Part of a small language model's weights: normalized queries and keys.
Each number is 128 + 32 x the weight over its row's rms, rounded and kept within 0 to 255. Layers, rows and columns count from 0. The size above them is the row's rms in percent of the matrix's.

# layer 8 MLP up, 1024x256, rms 0.0552, rows 952-978, columns 128-255
size [107  91  92  95  97 110 107 106  92 102 101 105  94 105  96  99  93 101  94  96  96 120  98  99  93  95 102]
[[129 110 219  93 218 192  97 162 140  91 132 194 138 149  69 124 124 144 162 125 110 160 107 150 144 156 189 161 154  83 116 132 161 133 123 127 145 133 108 115 164 102 152  60 169 154 146 124 134  98 104 104 141 160 174 175 135 130 101 177 135 183 129 128 113 121 104 152 139 154 162 131 148  63 137 172 165 163 153 106 177 108 174 145 151 149 143 136 161 120 119 164 114 146 186 203 140 150 110 116 149 122 131  81 142 119 142 137 144 191 133 127 132 159 127 200 172 142 159 159 130 127 134 138 126 140 107 100]
 [160 126 147 118 183 156 134 136 123 176 154  89 130 181 140 197 142 172 116 171 161 155 131  61 153 104 132 181 151 146  80 103 101 104 152 107 124 188 112  85 131 157 180 180 241 151 121  98 175 192 122 126 111 124 174 123 153 138 172 178 137 117 145 105 133 143 139  89  98  71 113 149 169 120  99 112 131 112 100  86 132  87  70 148 126 128 150 176 170 170 119 108 128 106 101 135 107 141  45  38 189  91 124 111  97 144 143 128 140 136 104 148 114 141  90 150 117 143 102 116 126 184 154  65 138 117 127 116]
 [155 130 160 108 151 161 142 127 158 149 209 135  86 135 130 154 109 115 104 130 122 129 110 139 114 124 103 101  89 106 157  97 139 174 202 124 180  67 116 133 162  63 149 145  97 106 114 134 120 145  94 155 151 113 133 138 174 164 112 138 175 132  74 136 172  85 118 105 114 141 140  96 138  55  92 104 109  91 109  61 168  82  72 140 157 147 154 164 104 178  90 141 140 110 130 124 136 154 171 155 135  87 225 143 143 171  95 149 115 119 176 172 104 142 192 101 135 195 112 206 102  70  66 150 103 144 130 121]
 [ 57 169 207 107 187 175 141 154 121 101 125 116 124 105 125 141 172 135 147 137 223 149 138 191  73 191 149 172 137 137 100 196 144  74  89 175 114 152 120 153 142 131 167 125 133 143 126 162  83 120 161 139 129 124 150 157  98 170 113 142 146  88 106 120 117 161  77  83 123 141 163 150 167  90 131 112  96 165 136 137 103 198 107 155  77 119 107 118 123 152 165 174 127 121 154 107 119  98  82 110 160 162 156 158 171 106 158  79 131 134 118  64  76  92 152 133 145 106 141 140 111  85 126  61 105 148 123 111]
 [159  88 146 107  59 172 167 153 105 142 160 123 127 116 184 152  82 188 154 154 126 133 149 137  87  95 114 149 183  92 146  77 212 141 138 100 176 144 179 150  89 129 110 129  74 133  87 151  94 201 116 164  76 111  85 204 104 129 125 130 233 122 178  80 146 122 164 109 143 153  76 119  97 135 136  98 124 146 142  98 128  86  86 156 148  51 162  81 208 141 108 152 127 194 105 158 189 130 154 114 144 136 201 115 154 158 131 151 131  95 101  88 174 103  93 204 104 120 109 146 105 188 102 137 115 145  83 136]
 [133  69 101 133  89 134 117 153 111 154 173  90  71 106 158  88 159  93 106  87 102 130 145  72 153 144 143 236 149 156 159 140 156 102 135 151 158 143 188  94 149 128 138 139 137 134 167 139 158 162 133 137 144 153 122 132 170 135 170 123  91 173 150 172 112  95 134 152 101 160 122 130 178 147 120 116 145  93 120  91 128 151 107 118 150 125  66 147 150 129 126  55 146 134 157 155 141 141 113 115 115 198 135 144 162 166 144  81 119 177 132 156 130 186 150 114 129 180 178  92 121 156 147  63 163 166 139 141]
 [103 101 119 121 124 132 111 135 153 132 137 174 202 158 146 109 111  98 157 144 134 153  89 116 137 109 161 140 196 109  85 178 141 144  99 122 133 141 114  99 145 100 117 128 116 116 137 155  87 193  94 147  97 114 113 176 108 156  92  91 143 148  77 151 139 143 134 151 111 134 109  80  25 165 139  84 103 132 181 104 154 122  83 171 161  89 101 107 115 155 115 149  75 124 111 121 142  97 129 121  78 166 142 127 123 195 146 134  53 157  63  94 105 185 138 135 121  85 128 127 164 133 152 156 141  91 123  96]
 [ 98 106 105 140 134 136  95 139 145 203 186  98 114 161 114  82 155 151 142 114 157 143 163 181  86 107 111 132 112 120 159  96 131 151 116  84  90 116 194 129  59  88 154 153  68 134  75 135  99 121 164 176 163 143 118 121 155 138 207  61 179 143 144 141 145  97 167 220 138 136 136 162  95 119  97 150 118  86 153 116 110 167 140 110 114 101 116 145 135  61  64 160 144 135 185 157  81 113 188 155 113  73 134 184 204 110 107 142 121 133 146 142 110 119 122 112 136 127 128 201 130  88 146 143  91 151 111 158]
 [180  65 103 115 167 104  92 149  91  95 196 174 137 133 113 102  95  39 138 164 121 113 111 156  81 125 153 144 147 125 162 144 141  80 165 139  83  89 122 139 118 113 101 118 159 139 111 123 140 127 159 104 103 109 138 145 104 151 133 138 107 142 167 135 111 208 140 120 129 146  83 116 110 147 117 134 124 111 112 167  83 172 171  97 160  84 173 111 112 169 162 139 210 127  88 122 124 107 148 146 160 148  91 179 134 138  80  71  93 128 131 155 186 102 106 167 131  97 113 144 133  72 135 126 138 150  89 153]
 [ 94  85 172 113 134 100 114 128 139 166  76 101 105  59 144 105 104 127  79 178 160 133 113  94 120  75 146 117  82 108 118 137 186  88 120 147 127 154 199 126 114 101 119 148 154 150 153 108 112 154 137 121 112 149 128 165 117 166 174 112  87 134  80 119 123 174  89  87 183 150 128 124 137 151 121 112 144 140  92 134 133 160 130 123 112  73  81 111  92 120 124 117  65 116 136 144  94 108 126 159  81  63 110 108 122 150 151 171 137  70  91  93 117 206 130 113 141  80 144 103  89 136  72 138 145  47 120  71]
 [159 100 164 128 121 117 177 130  74 108 133 122 117 126 135 113  66  85 164 122 132 159 133  75 203  98 116 138  50 157 121 106 130 150  93 125 143  96 169 163 130  95  79  98 148 118 131  83 171 153 217 138 154 147 144  99 131 189 175 142 147 155 142 121 113 130 116 127 100 135  57 139 133 106  81 145  87 113  90 181 127 144 100  93 152 150 109 138 151 113 135 111 136 166 135 159 142 156  62  96  77 132 171  75 130 110 106 139  87 135 154 115 137 100 111 112  58 142 116 122 115 168 128 106 184 157 159  96]
 [141 105 161 108 152  86 158  86 144  95  97  69 157 123 103 104 179 179 132 123 120 159  87  97 113 163 105 170 145 109 117 121 164 100 111 166 206 123 129 129  69 102  69 137 148 120 189 138 181 106 129 124 134 151 124  91 154 147 155 118 145 146 112 115  98 134 176 140 110  93 124 137 130 112 123 143 171  91 160 149 124  69 135 135 101 128 110 144 176 108 121  84  14 178 148 144 156 163 151 104 115 122 170 174 134 135 158 165  73 155 140 139 171 172 164 109 118 110 163 126 194 100  63 101 108  90 127  74]
 [161 112  90 106 109 152 109 176 156 158 148 187 128 137 184 156 125 115 120  94 125 163 114 181 173 133 117 144 106 153 144 146 159 105 126 165 189 179  88  98 179  62 155 138 135 152 113  67 117 169  87 157 129 114 113  81 157 100 161 122 117 118 172 133 149 132 146 133 162 121 115 121 100 138 159 164 112 132  70 134 119 137 160 161 149 114 105 128  89 170  73 180 186 121 108 112 139 149 136  88  78 132 133 127 204  73 197  61 112  69 150 131 101 133 152 107 131 189  91 136  85  85 127 141  70  91 125 102]
 [ 86  29 112 140 151 102 134 168  59 127 103 104 165 116  89 214 120 127  97 176 122 119 126 191 103 190 108 174 174  68 118 141 188 112 161 179 138 165 130 130 143 109 179 118 126  98 149 159 100 142 132 108 118 147 121 146 157 146 108 136  73 167 120 142 134 156  72 130  99 147 174 127 127  89 102 174 162  98  99 130 126 106 143 159 119 165  94 149 107 125 198 178 110 159 142 165 152 212 172 159 135 136 179 156 142 168 170 140 165 143 145 104 111 117 150 113 156 148  98 174 123 105  77 163 136 121 180  85]
 [ 84 132 142  47 155 160  86 164 132 164 183 133 100 130 205 121  98  86 146 108  81 148 155 147 113 126 101 132 185 150 121 133 128 141  54 187 112 147 134 135 106 116 116 134 208 148 120  76 141 172 149 133 143 142 120 102 148 173 151 143 169 132 106 152 142 111 153 177 121 195 107 149 157 121 117 104 111 131 169 103 145 176 149 148 126 122 125 113 148  90 111 146 138 125 109 171  94 191 119  92  32 152 121 109 109 145 130 175 123 108 170 186  73 155 143 163 165 164 112 153 139 137 140 151  99 160  94 148]
 [112 108 205 125 103 131 118 104  83 126 142 100 104 108 153 112 171 118 147 153 115 131 155 165 130 145 108 128 106 202 110 118 147 143  93 119 168 111  99  99 114 166 120 152 111  85 106 107 146 128 143 141 133 156 148 165 196  93  89 138 213 153 162 180 104 142 179 148 188  80 147 163 168 140  89 159 122 146 125 156  69 127 117 146 124 143 165 125  92  78 126  96 139 115 141  81 165 144 111  95 105 135 139 133 148  85  80 144 105 150 119 120 141  98 157 132 134 134 148 155  70 163 144 160 126  97 110 191]
 [109 121 138 142 128 116  95 163  91 144  80 131 146 124 154  54 202  94 144  86 130  99 125 133  94 226 167 121 172 170 169 133 161 135 131  98  93 137 203 182 196 140 165 158 121 108  90 123 200 163  82 109 111 176 155 137 118 107 120 161 170 161 122 103 167 129 157 159 139 198 132  69 127  54 102 133 144 111 121 100 166 110 111 124 128 156 130 178 116 143 173  72  89 183 139 100 146 102 154 160 131 141 208 163 103 100 120 136  76 131 164 118  92  66 137 137 101 143 133 119 124 150  81 106 153 113 126 205]
 [113 129 107 130  86 120  92 158 162 129  77 171  85 134 129 150 125  74 132 128 143 153 170 147 110  78 115  67 113 165 156 131 183  67 100 142 114  86  84 163 177 100 119 102 120 150  85  87 161 177 155 127  76 140 153 106 194 165 153 128 126 149  98 160 108  90 135  90 145  81 110 115 111 115 112  97 189 144 128 150  70  78 157  88 161 161 161 140 150 112  63 190 146 123 128 120 176 180 128  93 120 114 133 110 165 152 105 146 149 144 144 133 108 133  49 186 135 102 132 102 145  98  80 118 149 127 156 156]
 [175 125 116  71 133 191 182 110  60 168 144 118 111 134 176 120  72 108 127 156  89 118 132 128 135 126  72 108 158 137 102  99 104 134 121 138 122 133  77 101  64 113 150 116 151 184 139 125 128 146 128 118 134 144 134 113 134  51 146 146 172 111 162 132 142 152 126 143 131 147 150 111  93 163  49 182 161 129  49 127  92 148 161 151 131 129 162 148  99 142 124  41 139 148 116 129 122 147 151 118 132 114 147 121  87 221 143 146 159 113 116 197 117  92 127 123 153 154 120 158  96  67 157 108 137  56 137 139]
 [ 43 100 125 114 184 139 120 119  89 178 142  90  75 151 124  49 128 106 123 104 116 169 134  71 126 108 173 145 130 147 161 133 148  94 119  44 146 224 165 123  89 137 120 153  84 125  92 177 124 108 126 160 138 140 149 118 115 172  79 170 111  88 126 101 166 129 174  75  88  91 124 105 173 158 143 102 135 149 147  65 129  74 164 110  81 146 158 154 133 132 102 129  78 206 158 108 155 176 135 146 133 137 102 159 131  94 127 141 135 146  82  86 133  91 138 106  88  85 121 121 148 143 106 106  81 171  91 159]
 [112  92  73 176 136 127 140 178 137 130 141 100  98 120 110 144 132 122 128 152 122 156  96 161 108 140 140 129 136 134 171 149 165 164 139 168 131  89 108  95  92 146 154 153  93 145 135 132 103 136 165 152 141 175 166 127 127 114  94 157 134 111 106  67 130 146 149  93 209 126 131 160 126 103 151 157 102 162 128 116 157 149 130 131 139 146 186 123 105 122 138 104 135 161 148 136 109 131 142 176 128 142 163 135 169 147 132 130 104  78 151 161 131 187 115  89 130 144  81 132 108 206 109 176 147 157  85  74]
 [114 103 103  88 131 139 130 132 126 135  92 127 178 174  73  86 172 150 146 139  75 120  87 135 119 169 157 123  69 138 107 148 196  52 113 164 150 150 180 201 148 171 105 122 128 112  95 134 164 136 168 138 116 126 147 162 115 146 147 125 123 148 127  97  81 124 129 157  93 150  64 219 113 137 114 179 127 120 107 120 123  70 142  91 156 135 139 111  83 132 187 166 160 169 104 127 181  99 133 102 138  99 143  79 131 111 138 136 135 135 116  95 105 126 131 158 138 145  95 123 168 138 162 132 126 129 104 133]
 [131 123 109 173 132 131 127  88 139 124  98 132 161 109 128  88 111  82 148 127  62 196  93 142 134 131 126 108 137  95  89  95 109 160 127 128 110 112 140  87 108 189 145 138 233 130 119 133 159  90  89 114  97 161 161 124 141 178  94 138 123 142 172 152 151 116 150 147 129 112 107 171 198  98 143 101 153 124 113 158 139 123 176 152 147  94  52 173 112 169 161 148  77 107 179 135  89 123 153 140 135 127  81  80 151 112 147  78 167 120 120 178 124 190  61 116 120 128  91 145 179 179 160  84 142 115 120 111]
 [118 141 124 201 197  61 156 141 133 156 103 129 123 159  89 134 149 110  78 128  92 161  95 139 154 145 106 101 148 139 117 223 144  95 139 162 152 170 132 145 117 192  93  97  94 118 126  98 134 129 110 121 115  81  95 114 218 132 134 124 157  96  98 114 185 103  97  99 112 141  80 170 127 129 106 126 146 105 134 119 101 117 140  56  91 178  91  98 148  72 130 153 143 151 128  96 182  89  75  73 114 133 134 170  79 161 111  98  73 120 129 153 159 121 140  88 184 134 122 156 176 143  98 104 128  72 131 122]
 [157 145 124 193 171  95 135  83  97 136 101 139 122 123 119  63  95 129 165 112 135 136 126  60 126 103 124 117 173  98  59  91 131 130 112 164 118  99  77 113 121 161  85 125  95  86 170  83 140 148 104 115  87 106 180 149 124 122  66 119 137 178 161 113  98 127  94 117 111  95 153 156 121 162 106 121 116 108 172 118 106 147  78 128 142 176  90  76 150 107  98  83 141 169 189 119  89 148 111 121 112 124 188 141 173 158  85 176 133 189 117 106 187 111 122 133 157 163  37  63 129 141  62 137 134 150 114 124]
 [192  98 148 155  88  87 140  70 129 119  95 124 122 144 116 141 156  66  70 159 101 168 161  71 104 123 147 111 142  77 145 169 178  88 142 154 145 109 109 145 143 115 130 112 151 133 135 110 140 145 139 148 111 146 140  80 129 160 118 187 122 101 150  60  85  89 115 105 117  72  93 168 129 157  93  67 120  99  58 106 111  97  71  76 105 118 126 160 125 105  75 102 136 158 146 134 125 133 111 116  86 124 228 159 175 172 115 104 142 181 172 162 137 127 118 133 125 158 109 158 138  92  87 135 117 145 105  68]
 [153 140  87 162 133  85 128 135 144 210  95 175 118 142 143 128 182 139 103  85 128 184 222  48 169 125 129 190 182 115 113 151  75  83 152 148 123 188 173 171 112 137 153 127 188 157  94 150 112 178 125  92 164 128 133 155 174 133 112 104 109 148 151 151 141 163 104 102 143 153 120  96 212 188 141 128 108 102  75 103  94 143 131 187 121 123  87 128 144 166 171 144 148 133 138 171 120 169  60 118  98  55 145 131 196 173 138 124 137 117 110 121  94 175 130 121 123 123 162 132 135 173 126  78 138 169 156 119]]
# layer 8 MLP down (transposed), 1024x256, rms 0.0552, rows 952-978, columns 128-255
size [105  94  93  93  98 109 102 106  92  99 104  94  93 101  91  93  93  96  86 100  96 151  96  91  94  94  96]
[[166 141 148 115 131 100 130  85  64 140 181 158 152 119  96 126 158 123 169 149  96  93 160 131 105 114  83 121 139 103 140  80 108 107 123 101 129  91 147 120 113 126 166 140  58 154 151  98 109  65 139 154 102 128 194 146 105 103 205 145  76 102  73  73 126 153 103 103 176 169 130 137 147 153 113 154 120 108  60 119 127 105 105 199 119 113 119 160 132 176 160 104 125 110 140 121 133 203 156 141 137 103  97 151 148 115 206  94 170 250 122 129 144 113 166 127 106  88 124 131 101 113  93 105 144 172 142 117]
 [170 149 151 157 110  92 184 115  75 132 103 117   6 128 157 159 157  70 214 112 167 111 153 135 123 125 152 111 105 107 147 155  81 117  98 126 131  94 140  89 124 129 103 152 165 129 142 112 171 132 101  82 109  94 100 133 163 126 113 156 143 103 197 194 119  72 140 117  60 163 128 161  86 113  58  74 106 170 170 158 131 143 175 154 126 163 113 163 117 144 172 117 141 153 115  92  97 144 179 142 124  83 144 169 147 100 106 102 158 158 145 103 116 155 145 120 183 113 105 131 161 100 117 138 145 143 117 146]
 [145 128 116 121 111 117  77  92 150 157  69 130 148  97 117  98 218 168 135 165 153 130 143 138 121 157 139 141 147 148 109 168 175 127 102 160  93 186  88 117 110 136 158 124 120 132 132 161 146 116 108  98 113 228 125 154 160  85 151  98  81 102 102 155  95 188 116 136 140  97 109 136 171 150 150 102 125 192 142 181 131 162 180 100 121 126 136  68 102 117 140 119  69 142 113 131 192 103 114 164 126 171  54 136 122 102 139 134 147 145 138 108 175 195 112 100 122 114  98  37 147 128 119 138 144  62 178  87]
 [114 103 103 127 109 101 198  98 157 117  76 115 182 154 101  64 125 187  97 170  87 115 117  82 134  66 140 143 185  86 120 128 163 152 182 147 148 127 185 110 109  93  90 130 134 136 113 123 126  73 153 105 132 144 117 130 136 148 148 144 125 156 168 164  86 134 165 149 159  80 137 153  73 176 162 119 164  55 135 168 135 139 170 123  65 130 142 133  91 161 229 112 107  75 132  96  86 170 178 134 131  95 154 167 109 136 150 173 184 170 141 170 130 171  83 140 143  91 141 150 139 161 115 134 136 151 120 103]
 [142 149 163 137 132 156 181  88 132 197 148 118 154 116 131 126 111 103 162 129 175 105 154 113  99 142 106 109 122 106 151 150  89 124  93  66 189 134 132  99 115 136 117 132  89 104 197 183 116 161 153 160 156 145  93 206 158 145  95  83 139  91 136  48 211 147 133  86 115 148 149  95 118 137 173 142 126 122 146 110 114 123  76 135  92 120 152  82 200 117  92 203 107 192 172 164 144  28 144 106 118 122 146 119 119  88 144 124 117 121 178 116 115 101  69  77 103  73  85 140  37 187  84  84 131 154 167 119]
 [169  94  72 161 146 121 130 131 159 160 123 104  54 159 152 104 157  57 131 155 142 101 120 120 146 145 162 193 142 136 169 145  73 124 146 126 162 132 115 139 160 174 119 127  96 138 119 139 132 153  78  95 176 123 154 163 115 106 139 113 131 175 136 167 118 118 167 138 116 185 104 124 185  90 156  71 106 123 120  97 149  92  89 119  86 159 129 121 141 120  95  77 155 129 105 129 131  80 113 133 150 153 150 104 127 127  77 196  96 164 147  84 116 150 195 116  97 110 147  84 169 171 126  88 133  92 151 235]
 [126 120 221 102 151 105 150 125 143 166  80  82 145  86 215 130 155 118 201 111 143 144 142 134 142  87 176  88  90 133  74 167 130 117 192 149 131  64 150 144 184  55 136 133  66  82 131 152 137  93 144 150 178 136  78  47 102 187  98  95 120 142 126 153 167 145 122 110 153 133 108  95 157 115 138  98 121  78 132 159 171 128 158  93  68 161  86  99 157 176 119 131 127 171 111 109 121  98 173 121 106 123 117 102  60 119 119  98  94 109 117 131 144 132  62 158 105 104 108 160  67  99 138 129 102 135  49 146]
 [121 162 128 100  97 125 102 102 139 160 127 123 128 136 128  90 153 106 132  67 184 114  97 169 160 121  70 124 119 114 192 107 177 136  80  73  81 130 164  65 163  58 160 161 105  77  94 146 114  29 162 174 132 105 100 127 167 119 208 109 175 144 107 140 148 125 112 171 101 174 116  71  84 117  98 135 121 140 122 166 104 150 121 115 141 154 132 140  55  61 134 135 171 158 150  85  96 134 185 111 110  88 128 131 137 157 121 138 122 111 164 138 110 105 158 169 115 149 140 207 147  54 129 132  77 115 140 124]
 [119 173 137 159 102 105 170 118 112 126  66  87  99 123 124 161 150 113  81 146  78 126 154 151  96 165 108 148 139 199 129 119 110 109 135 128 155 120 119 123 174 208 181 138 127 157 149 156 142 167  88 126 159 130  64 133 110 105 102 130 175 146  96 126 122 165 126  97  63  40  89 116 175 125 131 164 111 101 142  82 166  89 136 125  87 169 145  76 129 146 131 154 162 148 145  91 103 136  97 125 149 151 139 137  89 149 128 147 108 180 140 155  93 134 103 152 168 145 141 129  59 112 142  93 124 138 142  90]
 [ 91  27 136 147  88 135 127 104 123 132  59 138 147 113  80 155 111 158 115 175 123  79 168 141  66  87 117 154  65 138 140 171 135 162 108 129 125 111 193  78 138  75 172 143 171 177 157  91 106 164 106 136 144 106 100 132 142 190 153 122 151 141 111 100 150 121 152  82 124 101 116 150 134 144 113  87 154 131 132 136 126 132 163 134 107 206 130 109  86 157 148 165  91 115 104 147 111 146 106 173 105  74 141 117  93 189 116 150 114 121 129 141 130 134 109 140 118 101 116  97 127  63  82 147 134 128 127 151]
 [102 128 123 125  66 159  95 106 175 138 151 101 182 164 110 102 214 141  93 129 120  27 104 123 148 207  97  93 114 120 136 113 182  91  87 127  97 133 107 139 174 123 148 147 121 107 107 156 135 120  61  94  99 146 136 125  81 127 132 142 114 167 101  83 149 162 179 142 140  88 124  79  84 184 169 134 134 151 116  97 125  55 106 112 114 114 104 140 124 127 129 151 110 149 137 118 142 119 190 171 180 134 190 142 153  90 146 102 133 117  73 124  74 191  65 147 164 131 156 142 106  31 192 138 103 116 139 102]
 [114 172  90  97 134 208 152 145 124  37 179 120 162 110 128 109 141 158 133 100 190  58 108  72 121 146 120 169 108 183 119 135 149 187  86 130 130 135 179 135 161 125 153 103 121 106 113 158 120 105 174  92 119 110 123  84 158  88 100 149 164 151 109 119 101 113 127 204  88  94 100 127 129 164 139 171 100 129  61 101 105 103 108 135 134  74 111 147 135 156 126 166  92  60 124 127 156 185 157 148 128  81  75 116 176 171 156 199 180 153 104  96 137 103 122 154 115  60 145 140  82  91 121 115 119 125 118 163]
 [101 108 154 189 155 203 123 124  95 109 119 129 144  73 107 124  94 127 142  93 113 140  72 118 173 187 110 166 102 107 175 152 121 132 134 144 165 169 154 150 109 101 134 204 103  84 170 153  81 118  31 149 168  58 148 123 151  79 148 125 137 128 148  92 131 130 117 158 135 188 125 163  96 156 141 166 118 176 220 102 129 161 128 148 132  90  73 137 166 106 134 152 143 149 131 143 105  76 148 110 152 121 129 170 143 188 152 118 107 113 120  61 183 111 163 181 120 103 124 156  78  66 156 122 113  87 153 113]
 [117  89 114 101 104 168 147  78  96 119 112 130 141 157 109 132 119 119 114 117  98  84 160 110 183  91 112  96 113 136 117  93  17  59 130 115 105 116 100 138 147 106 193 115 113 153 125 156 120 110 139  97 169 126 144 122  81 117 182 138 170 149 109 129  97 131 132  94 119 138 131 103 102 115 138 123 103 121 152 128  80  83 121 157 121 143 133 213 132  92 156 141 164 169 117 161 101 120 130 108 139 146 148 115 149 220  87 149  98 215 119 112 131  95 150 203 139 100 125 151 181  95 138 153  81 137 103 145]
 [110 163 115 166 134 112 146 143 123 111 200 112  96 133  92 177 144 145 100  85 101  66  78 147 122  80 119 124  82 147 156  92 164  98  77 173  95 156 134 109 144  85 161 133 139 154 136 124  77 142 126 134 121 185 155 137 105 132 155 152 135 134 104 160 128 160 167 205 195 105 186 136  99 147 140  99 145 189  88 121 107 123 135  99 154 119 120 119 155  80 141  89  87 145 119  79 164 134 117 100 202 105 119 133 141 114 151 151 137 102 136 120 129 140 113 121 151 127 111 186 171 132  69 132 170 130 109 137]
 [164 142 112  94  98  83 151 115 113 110 118 133 136 174 124  85  81 136  85 110 117 110 136  94 120 106 158 141 131 109 123 153 112 133 138 159 109 130  86 149 125 187 153 175 126 129 135  48 127 172 173 165 119 101 124 139 133 145  88 117 112  96  85 118 138 171 183  75 109 160 114 194 166  77 164  95 152 166 142 104 228 146 137 129 150 141  83 141 115 119 170 159 129 141  39 104  83 110 147 129 116 147 113 149  58 199 115  69 118 138 159 231  82 128  93 127  79 139 130 107 127 143 136 110 171 126  92 122]
 [128  92 191 120 145 162 135 130 183 120 162 105 105 171  92 148 163 159 152 104 141 143 172  73 128  77 142 118 174 102 101 160 150 111 100  96 171 109 119 145 138 142 100 110 150  92 164 142 130 130 144 134 147 139 127 124 129 149  88 130 155 131 118  88  92  35  86  88 145 126 125 124 161 182 168 149 107 128 159 144  91 126 166 107 135 147 133  28 123 131 109 134 142 165 124 157  97 122 144 104 108 116 111 168 158  95 121 145 171 177 109 191 124 111 142 160 109  68 132  77  95 133 207 151 128 118 171  75]
 [126 113 121 104 157 143 140 163 123  56  91 127 144 122 167  95 107 141  70 112 114 106 140 110 130 126  99  94 166 110 102 170 127 145 113 137 158 119  97 126  92 149 118 140 162  92 159 149 109  89  64 147 146 119 118  89 146 102 108 152 133 183 152 119 134 200 205 161  93 103 146  94 124 189 145 107  99 173 112 149 151  92 216 156 110 125 166 107 148 136 145 145 128 121  64 150 138 107 187 122  57 111 147 151 124 116 141 104  66 112 133  52 135  75 180 173 155  93 147 105 105 140 111 146 122 152 150  94]
 [118 167 157 132 136  65  98 111 121 138  77 111 149 141 158 173 178 113 128 143  86 153 147 126  90 154 142 134 120 100 101 141 168 129  99 136 179 177 105 156 139 160 126 117 105 146  72 142 103 130 122  85 107 125 135 145  89 154 103  91 173  81 153 200 155 159 173 177 118 132 155 122 136  92 145  80 115 111 126 143  89 112 134  95  82 169  89  44 141 100 189 145 148 165 123 144  77 107 101 137 148 191 166 132 121  77 100  82  44 125 137 124 149 145 152 203 101  46 141 139 131 148  96 114 150 150 119 162]
 [109 146 122  92 168 135  84 137 120 198  67  93 125 138  59  95 138 109  98 144 134 227 138 135 139 132 133 100 116 155 112  94 102 113 147  81 138 184 152 127  51 116 133 122 172  85  77 154 125  68 128  73 171 141 139 150 132 187 128 147  66  54  87 121 102 143 141 211 110 117 152 174 159 172 141  96 111 132 120 105 141 117 146 162  89 170 149 161 135  59 160  94 114 123 104 108 109  78 142 116 143 127 104 176 101  99 157 148 128  77 124 108 159 142 178 154 124 122 157 127 113 122 137 137 133 102 123 112]
 [131 156  55 195 114  68 155 118  92 101  99 191  89 141  81 160 130 176 100 126  96 135 218 135 175  63 137  52 119 144 102  91 139 139 110 150 177  72  90 133 125 146 114 119 145 114 139  94  94 134 109 127 123  72 169  57 171 140 146 133  98 190 141 100  60 159  79 123 173  97 152 159 150 122 172 141 152 175 131 116 177 178  88 135 100 149 144 187 149  56 127  75 163  81 153 140 142  96 162 124 135 100 134 137  90 121  95 101  78  83 111 108 117 121 122 119 124  76  75 140  94  72 134 111 178 107 116 177]
 [125 129 132 138 110 148 138 152 150  19 155 152 132 162 133 157 145 176 147 133 111 231 113 143 125  95 183  92 139  75  93  97 179 118 141 103 147 135 122 151 121 111 104 102 138 145 130  79  95 112 124  42  96 178 138 100 129 137  88 137 127 134 170 135 103 188 137 216  70 136 124 129 160 128  97 113 140  99 138 108 104 138 126 143 142 134 139 105 117 163 144 124  98  91 115 131  77 128  95 180  74 135 150 134 132  97 117 102 129 119 102 101 142 107 156  99 108  88 135 120 177 136 105 137 147 128 123 159]
 [161 120  77 134 160  87 137 122  98 146 113  27 151  76  61 183 142 130 144 106  64 128  93  95 118 114 120  87  83 119 174 120  71 217 149 146  70 166 131 155 152 122 142 137  66  89  90 148 102 156 144  82 139 126 136 143 131 123 128 131 164 156 156  88 155 145 107 116 121 139 124 108  91 130 104 136 133 173 160  93  90 187 122 118 129 156  95 139 191  88 107 111  98 175 166 106 163 127 131 139 121 142 103 121 124 116 206 195 153  89 127 106  73 191  98 107 143  98  97 140  69  50 132 164 140 155 145 119]
 [131  96 150  65 131  86 101 134 123 134  95 144  99  73 135 195 126 121  77 130 104  80 112 107 119 120  91  71  60 109  86  68 158 134  79 105 116  85 162 170 151  50 101 167 115 148 181  63 110 141 136 111 175 102 102 134 112 105 149 134 118  66  95 203 114 187 143 187 167 162 178 158 137 120 129 166  88 109  76 161 150 155 106 157 122  78 152 174  99 155 103 111 107 106 163 146 166 142 165 120 150 116 111 137 122 135 112 131 142 103  92 181 119 184 158 105  85 153 127 116 144 125 157 156 156 152 105 116]
 [147 149 126 112 123 176 173 130 146 117 111 120  63  92 125 187 163 113 126 160 113 166  91 130 117 116 156  80  86 156 139  90 193 108 122 137 157 122 146  95 179  94 149 150 150 123 105 165 115  70 134 108 128 152  94 141 127 116 130 126 121 141 112 103 165 165 152 107 128 172 130  92 145  64 177 110 146 164  62 163  98 100 148 119 110  76 151 144  89 150 136 163 186  51  85 151 157 108 167 157 112 177  27  92 100 103 112  45 117 115 142 103  57 118 129 159  98  99 184 190 139 135 192  85 145 144 185 144]
 [111 171 172 177 100 139 162 163  95 122 142 109 157 101 155  89 124 131 191 132 127 112 147 110 126 213 129 145 100 203 103 100 104 129 140  62 141  90 158 117 197 120  91 141 129 181 114 145  98 128 169 169 152 142 106 157 164 112 128  79 125 118 131 170 123 132 135  80 176 158 154  99 112 162 124 134 112  85 144 116 157 174 127 141 148 167 112  71 156 137 115 132 152 123  70  87 113 112 103 163 157 146  86 111 112  75 101 152 105 106 142 165 134 144  98 108 134  36 114 124 105 178 167 123 146 107 133 129]
 [ 95 139 117  90 119 154 157 155 164 129 188 117 159 157 208 133 158 113  89 137 146 104 110  65 173  64  59 123 176  91 138 110 138 136 109  74 132 157 163 109 120 108 106 138 116 114 195 207  93 162 126  91 140 151 136 102 119  97 107  80 134 139 137 136  78  95 173 144 116 107 132 152 195 106 136  67 122 128 108 167 126  94 152 136 172 131 135 113 114 119 143 156 161 145 124 121 140 117 176 100 138 132 183 123 111  99  90 176 154 150 132 139 114 125 136 148  53  99 111 104 160 153 109 127 160 131 160  84]]